{
  "beta1": 0.95,
  "lr_head": 0.00884,
  "max_grad_norm": 2.0,
  "max_steps": 4761
}
Each number is 128 + 24 x the weight over its row's rms, rounded and kept within 0 to 255. Layers, rows and columns count from 0. Numbers have three digits each. The size before them is the row's rms in percent of the matrix's.

# layer 15 attention key, 96x96, rms 0.265, rows 57-95, columns 0-95
106:096075108144137161121136102129138097118091126124132172117160152133149127106139116122087121166132161124155120127108160136179133131128140117111133101139167166103098147118147082176146121123124104145173121141111110140125149115066126144137130074137114135173136130070135094158112138146137140140
117:220104139133107097127150114092099152146123136123105166141187137176090132172109124133120125100117116157098113179089142126113135155112109124086118139134115088144129114114117073104125117133160132143177122107137134124120161137125107114136117081139123132104119120121114143110111140147114141143
109:139071132129091143098127151154103163159149084067121133179123112110153137096164173117128087123139104134150143105117139137162126144105137118123133128126138135107153109165145102142144109080097123101130153134124130165129086082097145096117136109120134085116107118110135123100155137115119176126
107:093169131119150142142086142127165118162124096137096155150141119149114117092136129114111104134119142131124109170115144168099147119100108140134138136106117147105082112159139134072165143132144098188154140130118109130124133116136141114168171122150110105109158125122114164121120181125084186151
116:158136100102129138068108127113149130141141130132110121100122128162113119125144135139087159136129176142132103104092102111126142128142106104108055119122134126153148127154118148140161100119129117138114161163108145094115134128136135154129102118134171058143172122100126137048120139147118107103
122:113129146099129084127153110132133147178139126129126097123137111140126094135159100185158128125086149100139124152164101132179151121109127154154130098103131116139085118094133123101141098127136177096134117149122111136145140123104111142155143114126134151131115101107135079179153156134086068097
109:156103153142132086136133117157174126147110166126112152166135161132128159112093131137128123102086139083149075119091093117129143157174111150156134125150076100143115107162146131144150192158131111105125091123147111157132158135125165105128099144123116129088119113141145127155111132140119096131
074:146101137085125142151131144132121129134139131088128150122141141136130182147137142093129133110162153142134092079161106099141129141167115131088161146145144058105092123130130157113146110158136136169097146150110139100154144114159151128112132138163109164117115135184106114121115189121114110159
069:116135148153128111176119108120139133086130117160119118139105122166179115175139178059169113149137122123138090127112104175152130092092105121133112161147142123150123114093155060145141147101098123145146152132134125114112127133120129104108115121133111117119083132121126147110106079145114112156
067:170132149129149174146114148120122145125145110149137109127157143142128158099130115152085115122167130166089116134129134159148113133196116128109114147140123123104100129139140094159176147137133138105129137108140138090081101083125172160122115114113121173144160186150150118119103099170114121149
084:117151141084113147111134145116152099106118144113139121107133106149169113190117150083148142100124081133107102113162080093171158121073149128135150149161118087128097136125145098113140113108119154139157161116130106132117129154133092116111142152126174127109132119127131145118092095129076134099
085:094132129148079126062106100115137104152140162153130179134151107129117125128136160131133123128158146094142161120104161125106100100113121121141109104125131153171143156098153123120146093118113105124165128146166144155157122130132090116147163085147154117137134108094139155134151078095129166087
079:115097114116153088107088127151119158144151095130171132148105160157131099076116068138155112129151110134119136142098110132132122132164167114097148115139089156174163113098113141143098088147134129107137083107183137148116170120142136157142131123124144131111111116114135128134144093138151139175
093:158111118131099133105123136164095082159161104128091151145100123125113105075093097140091187150135100104142177154141139158146138103119138127100141105153102171136171126116083146109174108145152104107137139162138139144117087136141120120160126138105098107108110138122123138125123141135166140116
100:119102115133125172165145139153143169144153140108138114124134124126155101130125101151096114146130075160133121104156118154169137135147141119121151133131157138078127088165058114148121089183102111094097119081130095090101113124120149142104098134148129139129104131142120102110154142123144115170
133:143102119095121154159161138151103139145131149094121099103143130117133091098108098113120126165097101132152117135156115133161122150126102136098123155117108152089161093150049119135135100151135156135090152106103089103131127124151152144122099148134082154109111122123093096086139140164159105126
077:132179105107125146103119072140126133105113131136106116121142177117144130138128113148162150089135165127169145118155136076148124166126141124087129122100107123164111122120142106137148121165118107089171104133114108171145110141155163101113087144100099109139132162170127151173172130124124125108
093:088149129122148109110094131166090125114136090119166129152136138109100135130128149122130111170151118097102125155117173168081110085153134116120135074138151102123165132140103126138156135122137131108115143085128146092126150092130134116136134109162112138165137168152153110094116149134187079152
115:111136133147144131087103128111138100071131096147138153115149136118170146154179141082129120092161166129107130149118115102137126097160123108117099125138118121150119181115185120117137162077143136126174132143110134161105139149122105101152130118144136108106178142109159154151122142103101160104
102:098089139104093146145136161103112158155157159118139132117125119138137128099103101109112111155122091153138110123191116118180143137121123109112131153095108130106115093155098135146112091153131124120134102122101087101105085121146145148084102163141104148119092115161117120071167144156134100124
085:208070148096123158116144149127138147140181096110147124138123089129134117103141135138143167153110107144113145147123158116084118089156118120127138119142122119114094201124109158095105117132151149097127129091165129141115131113121090159147144150146122184141135114133114097123108128121134124121
173:195145131136123104080072110115115108129142128126121157113132116104131161155160138129125146097126142112105151151126123106121125131145139164131133083168137114146132154081184129105099106121136131099182108151143180161157126137116105096160163144131136112114182106129147118157124126103114148112
075:166102123113134161142126087120167108079107079129150132109125148146157139142155170127169074161149131151139074064135162125113137138162134111118069133119148115156085139177143096141113131126098137154128146131137107104160152113106122128104125131149121127158125145128144127156121130111117121114
083:126120114090110100138105119146120130125153165084127096131136139157097167139151102120150123197088136168138112140094176127115159146146134161145125124128164110126133096156117102146157133101129118115122132154130069132099110157136125172128124119138131150123100155098118159117144140153188169150
099:178174143142146071116102086125115149089149129105147120133128132143098132117143134130114141145119128094115137103119138109068127106118101147152145129097134144176146138080121193134121149143137108143106115174111174164138138130139091113138154085118145099121111116149173153117112113103106126117
093:139151131124130114132142139119112105144161131140140129139098156136089153138124103180143148111115108144116134116116129087131128147098161122157080122085123159117120119131094134146127130142129132151135135100148126059113084121099160102088126168095085139131116183149101147138162175147178147154
080:141149131090135134129116103108140096130129128121139128133154145125163142156150170188143095154153090122113108162100133133113141094153125111104111101149116105149133132143176127123098098133145167079136136104090164147115092137155123132152124129134126195105148123168142180127096125120112177141
088:037115153106119128151122131132142113105124125142124092118122106179095140123090163099132148102130115129188144111130104126119109104116138098108097097113137089123129140153086160114106119081141123105109124137105141123142086117150169160113125134169112134126146116104119107086093153109112108126
085:036104095180116110148140160122134152118152139151128139127155131138117126158142163127169098121108135127135126121116153079139145127169080135122112138097113097117114154144141140124154157126126097098163115098143099132135136170126156091134141137157087145148126120142098090098139165148114116118
088:125139107096115148083132109083127116128160143140157090110129116149147120119173138136159103153143165139084134108128099148150125140132134165160103125132150155138126131144128073118141091138132135124180131134154136157115108142075108083150143122114163094133103112068153139083155128112095150135
091:110150130107124152083094152098166146100102135133135145123129136094167065128179099149159134069089145152105170134097156133127141114120131120156119148099161082166143124109148104139121122118143098129180134136148121099133164144121136131149110101153143092144134110132157129147127097124115125157
086:173123160083123124134097125086145129112134092124096106140136127141103114119147123103165146161156111113120122130130133149120154140102166167119115139123128158094111099098111180115163162143152106094132128154127161122139146148098134140127167097084082100087143091106099099120141115180118121144
080:185121158136134092081133116129175119127151110107143138115108128144163119120157117133142121106147131108107128102135166128126123132098129087136185087131167147122116110149119117101093136095120078093129132161131175143140131090124134080100126107134105110141150101122116176186135138131150140103
083:114140116164158116146109124117172118137111152116106127106125162168168145145121168133156095135089107133090126121110162134139142119161123073137123131169095118141095142129122104101111114100141112120151106108146153128163135118103102145079124155070132133116155131152096091102158116155187144132
086:147129150134112106080128118060116137160141092172144080118146119155149134093127084135107131145087119106129088130126133143145155132123122152155127125174106145088156122115109105156157106147145134134086186096157092135149160097147132100145119107149143162110102132127108110133098144128132112112
090:095128141116122132166091123125082127114133145086162125142102122131123097126118078163098145117131101145122128113141158174102120107167142107170148082154138156091103121151084136150163128150157112087116123100130110135150167118169154112095122120133111166178126161112142121107130150127149154133
094:150114173141116132086125147121101100145137128163155112142117163116097150109120156105161165163114105083140145156107101131111148138132153135169116129170141131169104118152162121134132141125145131159132106106135192138110168129182138111101180110127109159100157104126126167130164130129132112149
085:156106173140153102108125104103108145164109120116148150121138139125101151096126113124172122114125159136119155130109140114158133130093147160171155109094174135168155142119101104091114131138101160137183100095127128158151104104113136158120115119143123090161098151087158164111136098101159101132
078:094122165167145142097124112127123141136095120071088155116121133118123118184125146157188114113135111103121159136114137103152113141149109099151091079100112052103114131086133131094176140132110100152102144102130107141123138134159125127131100129119148106139144142143147113154114141121130108163
# layer 15 attention query, 96x96, rms 0.245, rows 58-95, columns 0-95
117:122143063109099140133171103091117158116141099082166119154144145125118173104106132162100149113103125159131114150149163140099133119123117126070114131121117135161143083141093095108154086112172138123124129110118083136157110142164137125128128133118128107120111070112113110156155125103144120128
113:163099080138127153124138126118199122142127112106145108133092123133129106089136177112130122123184102143122141112116141125150154158127118116125107100159153127076105110183140163125176147104139132138113124153115132132186126169080103123166156125118127099131109126116110087121120131128151143126
127:140134153116154106097121139130102154142133135116110135169175075104133095122127158109130130076093131120101145107135112135133155109129120115115135108137089121097133155168148122136113150110097085128109121095112100137184123135114124106082094104107151098195070145128100145145132151106110130129
136:151159100103112086112123151110140119133119150103117091146117155109090163130177128096143183145136165138152109105139129143125131142125131139146152093104124131099134103124103129145095108166094141114131100128118141158191090109141144173136102087122115093131147135127158115130066134097148104104
137:116145142152106085142148111151157157123101161137139117121132133169120126077123087131122145100123127093155109198116118092113101122123121086151145115162182125111165158109162149121116130154146163133123146121135115138105137108123139064140105084119117136121110142133142123158145155186105130141
121:093086133132140086090124124125135161151115155148129158133093135082089159117158107135125069120134162130128125116151122133111099117118129147111089137145137106147102137120154131134133087149157071133133135105145092132141175141153127143149096106148129129081114081111122166157137147135142086169
061:166161130184156092161128132143127134146136149149110145151144107107124122110106128122066123116151121098085150182139130084127129176112127111142145081157114099122128146139152074117130144188146120147151138107139105127153164110132127109157107158107126143170153111140101151124136131117109098115
067:150094103121158127142119121127137104107130145158130148154122148150142141083146133156145108058192146099138152149157167114090103119115173134132145152133072133143164167122141145124139135123110139125095085154182128119151133131177130115132118134150086119113122113153151133113129095090140134131
068:131100139120074150128097103106153133141111144109166105102132119102153158169118159133146146178083140168142090109117119129131111142123090156110111161096131112124115086154103106133144084148113113146089159114094146107111119148110130093114146133135176132122090115153134123122156160123180134153
082:166149114170118134147115143116076115133148134147133132151138150106100152105109127123091144149153153116119159141163120089126133119140118122135141098146131103127139174140132118097148120159109128126081099135111132103156154093183118137125118185123094144175136115167179113112167126098137077156
078:182142143131137098144136134112118135103154113106126089120107181144119100099079113139108127139139150094104184136116099148132111130128177123124154089150117122127139124135159110097104140137135131139155075113128107191140148121103142096136116135111105119113174091076102139125114105103112149161
092:128090144126092097120138122120114149098121115091118093139091151135148133146103121131174141130162122142131138126111149152071109073131153175109078155146132164114132091144139115129096129131105111158123109145170135136109133177130130081077108093119136098125112125131105146133143114100122141183
096:145083108111145103135138117120147130135175109108128106158075158129128111102118144123132126130168168099159158080166113124157090079113176161129155130140117133100146141117102125142102126108095124135148120176157100133110113148133098095103155115090129120152107109171117152153121103142098119151
088:063090126120138141125101119142132169121098095132140124118122077140098163163100120130147118112100117160139062113127144108131147152108120121149126191129183123131122107127130134152132114106126116139105161132114136074079111116117125145146153136139154140120086173159145146138103163149136146134
086:058098135128125143100115116169113118110078119146132174118142105110148167153142107146221108135102093107140116149120107115091132150092119112135121167114129128150090104107148149166149119133135118140149152136158106118109133159148108122116130108124127160109122156141130123138118133117114074102
106:087185125149129154143146101106106107180114139151144147101185112130154140148163138136124139136112147143126117138144124121112167142110076107141118107090121108158126108132146109155172084129175148110123167121100145090110109145078147149130098143157116155148142145151125124136141089123159132099
101:099134148117150153150169166131186146117097117153098136149124102107136119167130084140112133135128093130170087095119148130137161159129073121131109156144154088136127170072110130113125131088133141119119166127096156133151127118104106149165131126169153113126094150142164147144091131128119125131
110:212111094124150148162129124131154180120127122113120106102101146106085094124106107109119144166124113093134176137130131175155146143169111164148152128087140135142140137115123094119138119118108117134122109129139123110129103126087155091157145126163118144166075124116127137128146175135117136159
091:076126177152125112124159121141105082158113094142138124143117110117099169143120074127180123089123144119097141150118137133093117150124110127148152085150129155123121082116096099117134131162155123162139164116123145128108160116105144127154123108132140161111125161132149158144074090105113136090
104:080146137151146139139153128125115140161066142128155158099172163122104163149128121121147163127111117124116129141126135097112153166132062139143096146153128133144121107111149106134157149106150141131132191141082174092140117142072102141149115147142153134128146113122134106093132101124154146106
073:239141107109088150129089142138149142132175152126139108129124127128115095096120127139112146126132124163123108144126156150141092114098179139126127158132154127152128107133100130128130149126121097098128109123141092111096171140170091104154169120126131143114127129115132126123172140157130100160
110:213126121112110113120094130112088121125154132092137084140148154108129099097129121104102126132142136102080187138104122108127081100145153152122154098151129133106170134126147139113079104149120141135147098164148160141130151130143139120147119156122127094103141093110138124124108078140116157121
098:121124125145140138131152121133142080112095158107145124186144149118163145137140131148104060084114117122159136111128107130134139157134100130159127132124160155139042111138143119109092172161095128134126171149127122131148171158119132121133123161143111136108143102099096134089133127158128096111
088:144126161121121134143145154132129137109116082126099132120146119136120145123131071079126083130129102155128092143134124131183098113125140148131087154138126160133114128116126085098102157124170148122106174101150100129116104112097132133135110145105130134171103191136078113165139151176098123130
095:127117137114075134134088110110089129101096160143130148128117110148143117153147132119136096122150145126146109130122144105145132126143099134074134153116094097127133087079127141115099172098152173157154116163098098147087146148134153149159138110117140098079180124126115104174114133126105163140
086:129099124122125124125109172114173151145099144130157128121160162136114095115132122129119149133107094176087123106088139119095174147118129151114108154118097123121119092157136107159155146142128148143114097155105120097112168134073141139120137173175106145147086129128124120122122089089186140141
088:175147103139149158113108136126146122101131112160121158163126163119095086108129125131147118125174165105096150129066162149145156131151130146114134102086104121113155154146144122108138149114106146099135095108123110183118155099093120119128119118125119087136149096163098169149117133171126167136
088:169140138138192129194124067133131134106152164129140104102139094117090124090131086126148166144147110107121115101161150131132144154134178133114138120106129130123096101127083106139141156101130155076121133156143129131069128130129140121124077133108132130141106133098114122143158113138123132143
091:138094129136141095133126170115137115159087126094154139142094097117109144097094116111145164135109114115183172121121125137126170106117147155101149114116146167070139090138074146120107163138123118171113134117117128107159138123150117175146111117108099157098140138146118086098133131111135102158
098:165120128098098134156130128104128152126116147133142167104110130113141088133104140101166129114152107109106113142130092120132082118072096075120174131112157158115127129120077131124144076146115128146092114134095132078128135157127155069107105136091108112121136136105115106111097146150155128100
091:081123131109132152099127103159112112190127172079115134133130132107122108148098094148109107126131138129163133156121156139120118124171101137107135188122117100074103156085141127156143118110142132135111146141120113151151117154133105171132080150134129136113086120156151161170123102156138098114
082:100105132131141124179140136114076166123149152153095112121096099122112121147142190109135115108143167141132123152094136095138132152102069165146088108126163116104134109138137100122128158129107137145126112167099150155097118165122125170133108127146144095123181137155156102159110098129116135131
089:122115131117116103143101109160136164141140180134161136089165102105138129121132131100121121140139117132115107101122189123113123134110148129153120091072136180151120159152104111165104106161129142115150137182146143164140170082143104150128141115144117159154112080117149130120156123111163142094
092:122121157115160102092117120098098093141107104153146162184107108088127122139135136146152148170136102109149091149114123126096130160129138139135084126129115115131091132145144134099095128081133117151078141123114135091169107127129071136101104120120154112074117156144119124163123148153156093112
094:145095111150173144119145114125186126109142116148141170112112096103155160158119150130096095119132103124173130109125106122186148161106126110149134145112122146124119181092135140122118126108113130134164105143110113133129116120097076117142141181109148092093107118128168124160093130158098163119
101:110128100111139119188084123155122108083138130083124141125146111105134101157108113145128139109104091154123082103091170122108117127141133104143132123103096094120158146145129152153112145100136121110149148144176144109121151102145169178147082099120154154137094134095110111161101122118103159115
083:083141115122083117107122138152114146099115098151118141140116177076150138156130143125106107086167102124134114096162091136098130087092130147155149124128119145111097158108113122127132128155110100140159156108132119120115155121125103104154092118169170091109174124123107144134158144094074128143
093:136148165131170110127138140151154149119135180176084141135144139109122145123154106117105159098142135133082109109173123164109131103084172127140134159118117132146113109157145146128097114099113136115157134142134143090097133098134179121123147084121122087131094110067116176124119141147135115123
# layer 15 attention value, 96x96, rms 0.367, rows 32-65, columns 0-95
117:147108143128130131122116153082163078049144092109147124154135154112081140127101136115138124126127126129094110180154138132132146145106084140121127105114124128058138147151120108109100138094130127110109113112076113097149119143165095117165121116157105111139117127123112160138153132100141088118
115:121138103138135129113083120144136194113120112127130112122146090113131120144125106196137151109123146134150159115153115121143093110166141105156151126168170147121140130126144080134119126151105143149168166123102146153155124169174117173157114099138176110131156130117176128155139133127105155142
136:109086125160137124111121129146092149163121151116158138122119175153112148079126176127092137128134140088124102141090128139117154108172090107169091088142103131088123162126147093169166121103100125139109130113142138121150086130112134142173112092097119102100118131123159098137107123130100127135
106:126122140148098095125132119114123129126114140147178177101152130148119150128150135135129126146137134164135137098118118198061100130118105132092172114164152106123108108073085121153123136102098126135150131128085153150118104108131123120152094142153139129155093087145165102112097140128113104103
121:127137110167176132142119139158128149137095126116088141132101131121186133090204149124126148099090130133083133113125111126163143128124123124079143127130125144137132102121113102112137134132161130121111129173107150114119092155158129136123101105103096097134156106103123083090096126129151098185
097:157164104135083107123145107145115133100142137135142126144153147132099154122118118112121144108099086138156157145107114127089111137179126122127175109104114129116113174128168184158120137158082186112145143103108096123099091131101119156147123109180081122124141105137113107138148132107115100115
109:131123073171100130147158123107118140094109149172091162104093156114111178141113123133099129100129093115124130161126113094142086116095118129108157140160096137128130107120155114159135094166107120116120139145099104081169138129119120145103157093121146095127098135124135093077110156113146135144
127:145160125127151113147113105192168149154156087151127144118121140136142151111147148103144142138167111133113088104120116138150157065090152143128141145141072128151159113106116116150096119087132126152130165157116162135083130134147143129142154142140121148113143161140109097091169110171131107133
111:131128151084098074141175142150114111116088089150132128086117171137132171092102119138082145122117153117142148135106123140124117176109140120119127142099152146157119075084151122120086104151110102161154118106118120153129114127121102149130125138142118141098126149119107177119124112122073099104
116:127137094157095130084121153150127116115106146129172114128078109126114118168128160137129164117113116141117143119077116154165099144146136117163172132125135152095135146121148124087105123125143103092160158136118130089117123146129082167119136156105133100163102125094149113092177126150098101094
105:133138157111151129129158080135086093141106124118144151117156138120123148106158167152143090086138071119131116140117126160158142140090133122129144141145120139138113156119099122107126103128094144113161074134119105118112144107099138132139155148104149102160105083176106136125093156204136140115
124:150177156150101148116138134161160131114159137137150118141122088130126115108148109142180122113137164104137131121123160146151138129126151129117176125107105155118151143098101110168155128124139077130155148117161132107132120141134128099128072170135175128151124188113173105172086158135127131142
114:151112096100164119146134153161167172125170126132188133145137155128139111130147136123102158127140152136138094118087112090146129115121087097160144102121161120122132118109137131142156126158095164136156117093162112128138170144108078094146103089114150139170108118172119160116131116133144158110
116:118127116143104106144146108130147074163063120109119150110136158123143037115143085147129142148158129119107139148143099130120164122143133134108191139115111123109120136121085159107126169156115138135112150097186155138124105121126142126130130150106157093112168134121136119150116130121154145106
107:129085115115112128123109101118148106132149139141143157079128085137108153136113157143080158088150161127165111092172123103116137139148136128113122141137106125106160130128147108106106154166128157121107134136142162113109107134136101119080097156131172128157165166174092166148098169128105112112
113:137142100053107111119089112122144100124105146113170132120138121110138132138100148084143159136112110170155156161128118155155135118124108124135156133169108105095134155151140090097146120141113105135098150137174102112132146108103100063154125129129150132178154124130122171126098120134143089111
131:129123141136137124130139128118135079097139144164155106134106151154157126145114123109078144112145118154117072111125092100102082134125088151146135160186122139065144144127096119117137124146145115100155130122135139118180112154144132135125136079174101111088118117157152134098151133114082105130
109:107154174116120135164152109149128097100133112136154130127181142098152152149091146152144138163113172117120165131131105152123136086092120145148109128122165104113132126120161163133106163177163066112139125090121102145116160117128113113115126118150143118124117104126111116078139159082118157101
111:145079166111118162129144104129145138152121114081154152096141121166116129157148127153113140133176154138175117156114173107102086114131166115114130092129126142117087108143153135145118129141114123105078115106156116142076124118117132137158105142145153131150094130107104175086114164109163116130
115:133127146112128171142160110060151117134119109117110153128118168110158150173099132148114124113140100173104146129183122134149147108122138145124142131102138183182133146100140157129140164130168133159130134115092102153127168073129128119113113128134135133162094139158088124141157145127152116154
099:124084120128146082132116133118142109159090136183107085158166161109118139128124104120132139114129075135109177149084109101110146144120153138136118106129159130119150138094095130139141113115131141131082110123092119134090129106162137114110130113135121106120170160140152163123173190141153142100
116:119125168140146122123120156103164108160124094081127137175176167148125144159101128140089116157138112124156109100144140170136132117060148111110109128136152082149166133138142160095134133117095164115139108111144093097188141126133125112132148090129143142167132118140130143111121085126139125119
103:131107119139106074150097121176112090120101138109105105153118114118121150112099136073167169135174166152155132117127122124144124163126136135124131123120125116166088160135108146167145133148132159135167130138177129143133092096122092125162111112096178116134136096155135127158146165125156115152
120:125103127122125067144184117127119115121101137120148091126154121118082158103162103091090122103175162140124139118156083152093103106098120147114133122146163129201113122130111113130167146150153162157105113106126131103133127138095132168126127143113163112113124151126128125114099160142150148108
126:161141096161167118133116104120154142109137136139119163136133155113124158153122083140116104137108150135119134132104143134144124153131144148087141173117143158144124151133145103146126116148157116078137169167089101097087103098155141115118163153137086069149110116192137113091101141126104143138
110:137112144113117095141148147113117142164170127078100149121131182131137127105081156101161116128086097138160095151123124146084117157122141086118170110111160153154105162133123131118145098160129137107099087161117121104153130120168154121101163131128167160115122115119141089164141134126134134155
115:130134097106125106130158125122123097182098129115117116097137144124087134170138078087100128136141125113149140137102129141159153157110100137152146148133122154129146144128126106134131142086084069107139124135154134136130129140145141144118082136156153127127182106098114054089163108132105094107
111:117140114133117111114089121141173121096084118100128128130136141120107127153156132119157090138100157148158141101130161105115111157138106083170156094092110127092134172121132129138154113116151148115090088159155119132095149149122173111136138120153109134150138169121102100095139087124095155182
113:132153152141127165110104145092159145170142142170138102110099129142137122127123152100120112105112164163183138145084084115092150150120100132130136152153121150125131097077143113152118126147127160109113172128147153175101120127170153174136123152131145082115091109095128141113111109126140154112
098:143161136110122132161151142143147079144115117152156096089119150094161123175125137145106119136173130146183101162150138152133109163113124091092151138144113111108142137115111121125118139132171155177113123144080103124138135098102146096092128125107135122141128139114113081138160131066120154108
116:066137128109136124126104100149102140165152098136119164132140130132149111094140095057133092118084113124148138108081141115116132109123183135130108121116147095148137155137086133122161161144124122181142124101123143114097171137114110142154103123122158084160110133152139155130140114102145153152
109:117123108111147114149137072153135124116135118125144129110137103155098102091114138123122161113141101147168126153098111187119141118131104089135116149091186132138135143132151180157179098129124098152154091129121084106127132157141103168108120076138112141125128065121123116112130128116145107112
087:073122126160101125148120128127112152137130158120106147091127142083136135149101130159105118134119157146156141088127119185146185077155119164100129102119162108122140089102114086118108151152130128155117128159144151137134113147122162076118106101128100114145176109080143129132138119114096136132
101:153139112157134125117144086128165106107112135104139075115132116106109082082135133110153088156110121122139156140121124105187170158158099105123142112131118152128121133097097132128161173163095123148120120128144096188122123174141109133131134116156102178122102130122140106111137110169125103103
# layer 15 attention output (transposed), 96x96, rms 0.511, rows 32-65, columns 0-95
111:145117123095131119135114117064130122090127073121138106115126135140101174104107135152082106160078125145118097129136096182159137119137101089111136118106148143084148155118114147122134125104143153095092130109094147132132144127132149117174141128111142109086111137147133175123149107082103101133
107:174148101139109114100112127159102136166138106128097081129150133117147102123112076131133148132150106160136148155127140087157102121136153132174155132147122132132165115134133049127112138113102145119149183137093158141158145157148154140117088107140148122161127123130149113146121153101119178113
130:135070095134137100092154115170092147134126136147135113117148191145095139126199160132143119134147177130143120172138129129129126154148101109168127105146099158120108130126155129141128072113137142135150148146120143139144149168119149167128107125129114072124134126115143153114092155132150098141
098:144088107140103107117143083131100118116171134130165189120157111204133128144113124153088152129137129127134150146112102139113132158116150160094154121191123131138113094096126117148146124112124126119102140135092122139142133120125130088142083128160153108144147121150138095095093108141085094134
115:143163123169153121139119123115154127153124122124138133132112111130187137121161148112129141142124117123120139109184127090142169122140114153106119126125110129103117164164128073114136119125189146129117128115121175110141139118140102145149139099124075072119165113107142090125063117141077134159
092:165140118131094107113153097126103122120133121141115137097116133135090153161079108116092157131109144105144158169113122132131085185175161142122140142141141148125088141130081125126137110129104155108143122108147128172081133148060146155157145124174106129138112116153102130099129134096138133149
102:085141114159132121084150140097113159142114131140128157112064164116111146147119140128103134173134104127102105168132106104112125117100125138103167124152130102104095139108119086138127145141129149073158130105097089112133130128180152165120164092131153148105140089119117095123092110155131130109
118:139144127138141111137046177156159161119115136154127168133095121112150111114154122101153139112155113106112126102153166160092149130110109141139150137144117110107169120147108124158116154131118116161123116094140138146087129170099104158140131104156097112113113123128144080141121118150096065116
103:139111142070098126160138105148093129145124125139114132118100167124176174081117129162082162156113113121166142107131136139117098150130158120105094122096117072150115077111175138148134159144066121128118124117107142156113149105145123165150157142148099140149138122131143119110116129149134117110
109:141149104140070139118154148147111108125080119140140092106085099157127113158137166141088126085081097122122120169124127142171152110155146168156125149114142119101155153121122145121129120152117120095116178132120141094114176124147089185116120142128141111133117122128159111099148125128103111097
097:146121143128156127136108152134103139139105129103158150116148136130121132075144188134086121071113122107116126141118163123155143111091148149107090141163149138143089120089079136132161110138134128137165075121143086140116081126119147111130147117103171103151141110151139131141095129174108111096
115:120150170136100145138131137143159100126142108129126120120160076157127123107182090127186111137136143131129137143114130170168151133132162141112147125123109116120133134117142080160110140119111102147162133144153139083120119143139109118139069152131180144120156099166183115141116121165174127101
110:131113065121146100086134152184154104112137131144122114126092134139141100161138139135102133125120177111126130135127117099119135124135122078137117102109150131153144112130152104140163118129071181129120128127167097150131138123105117071124108062099140149116119102156143179108127138154129102113
106:123103158115111150146128116179095110152134132091102137093141151145101105127167103140135116144148116112150162114100094093146180136118152135107149163149130138173131144108087133144123185099167114160122161122172129129127098122134091104108170119141105122150164160099152127144090123122135139154
099:104103096107110140136105156132149109140099112115132155111101133156103173118147106097129165118167130146130122098132074111138146148142150086104144120118081102159156115141127121090128156154107154107135122171119125120112122162132111133103107139167195114135126144183103134155135149089106092104
113:155130114107132116130082139128143126108114149101151149103133112120111147121115155092141122132089127186117143122079100112185141122153119099134161115145099096092144155144124152114150139143069125125127152152139057118144123088102118130122133155113145154149141109119131190120110100160138097105
125:108112141108144150120132128119111112117137132157114090123118189134146121182119124147079142131116146129100150155154104165130097136108097117126123158132090097104147140150094136121161153157151120073162159146126160150171157124126132140086119122128110131090122156169141127079129143105095082109
112:118114125105140119149133152129095094107126128143092137117142118130152126155088138109128072120081132129104106133139114111124128132127120126103163113088155123140172098082163136160147160165141080100112112111100111154143153102061091114164136137167149152141143117155124122108131150159140178133
106:122116093106111174128118103147112146147136143082164152131130136139115108168154150136127116123161139133193143136124159143086118143119158071126139070079106115138124131118135152117113130140141145107092129139132117163083111112132102106143075122145189161128086124119113126116101130151153126141
113:127121168155131159147109096079129128132092131155144146115124148078129131112092133106093096116090099167108117127128154107125119122150119179102119089112140159163169099116128120126128187164153166169121105130117096117099094138157115063161120126151132138125115120131104143117147127138142123136
097:101107133118127122136127083107117121141101120169119138121130149118126142130109112098095159128132166138107128102068112100143119144098132098142164126119141164106089123117097138104120158095186087161111113137096089130112122137097111143105157078100110107155126133173197119118144127125136118154
107:147111135095120108100126153118146126110109097100184115176196182122124149160113127153092102160112167125144116121112137146102146095124093100120089123141171111157175102160119146113146140119117144140096135111120098087150103106112142103123172121154161126121119117114104111146136119133142130117
103:120122146146099061129093134166137100171139151144096121160158135144081132144129126130147154104182142173127125160140115129147115156120122154107090144131124084147095134149098121112141161144122140136119142139111148136115131131157113110174123119125141091148099138125154205130114159173147131120
113:121116109110117088160164132134133084138132140106170150113101133128128140148127099129123141134171164166134163113119092102081104114080154142132121135137105112195102124114127125143132123170158194171126110109095090139137103124146142132144141107140136134128141155155174137104136128178139138141
122:149152094195134125122110104078139108145091120151125140125125115078119143166125119103108135130131112105096104103148132172126117102146149148073119176126089139114119132122127102152120118145128103096112133125108092113101155130122159093143168151090139114127113101159128075123077120134119136097
104:111095152120096121128135102104126130148161127114075162142118151122156124153078143139133140128113125133143144186126140137115168114126149074121125104135147142126112148138139131134158073143140139157106113149156088079131115103115159130138185122107165090121127143145107106169174119150161120167
109:158168138104088131143163136120102124158122117137150161123107167133116120183145105112132128119132125127169121096112090114117116133138110132152115133135127118099128131130119147161159147117162068136144168120156109159143111108149123136138129149149139103148182093080147144130163072165074106111
104:092147126176100111131113131152151121110111135123112142114169153073127112158134117142128135135067197119127156097140145131127106152159142110157146134143104141130116168167113163155141082081145127140080118149117159145092130127155141126139104123111161129139127118100101104093145088120099137130
107:138099133127108135121097111113171133126097127172118099105102111105165085145168122114102133126158126123183152150110103137099121164096118137142180129159120143135106123110192130153139151133121122109109147101148140142130116095161126165094073153124134082117115127151107126083103135117141161119
096:141122127127116121158151157146151093129146173160130101080121165108127112155116139119149094130120106177122107159132132179109118148131128098094157087143093122151124131146079143139154189137141143142114096101115102079118125105135132122126129168133123153146147103136144121146160111097074163140
108:082165091083135125139131090130128163124155154154143154150164127106146110145163130102161135105081130115126110139072134089148149127107152136136089130120141097158131121121084114146110140141118106215121108142114163138116127123088134114122140119097146105116122146136095148111097142135164133149
111:083133128066161091160176127139113116119131145125146138132120134159123115166060120122115136112109118123162157152127150123140156132131128090145081150138155173116139133136133138155159073165129133136148136107129098166115151114110144137161117089136122110127148077109149136140100150110154112093
088:112143104130095100114115135125096150142126165113099070088155147137102094150160120156095134150128159139128127155149150132135122137125131162130125136074119065157136139111089098131111080152103120138118148178119131117127132129133127166112117139127160133131116106109086118098114083078168101125
109:088113100125076110144145113110079125131154186178126133173137122124163089138141176151134134126140103150133129105100151119118124115166097149108121151101121100135188166141091132125130112119128150096124113102106107137136080169149121144149126148130152103103167127154114131121113144132161154113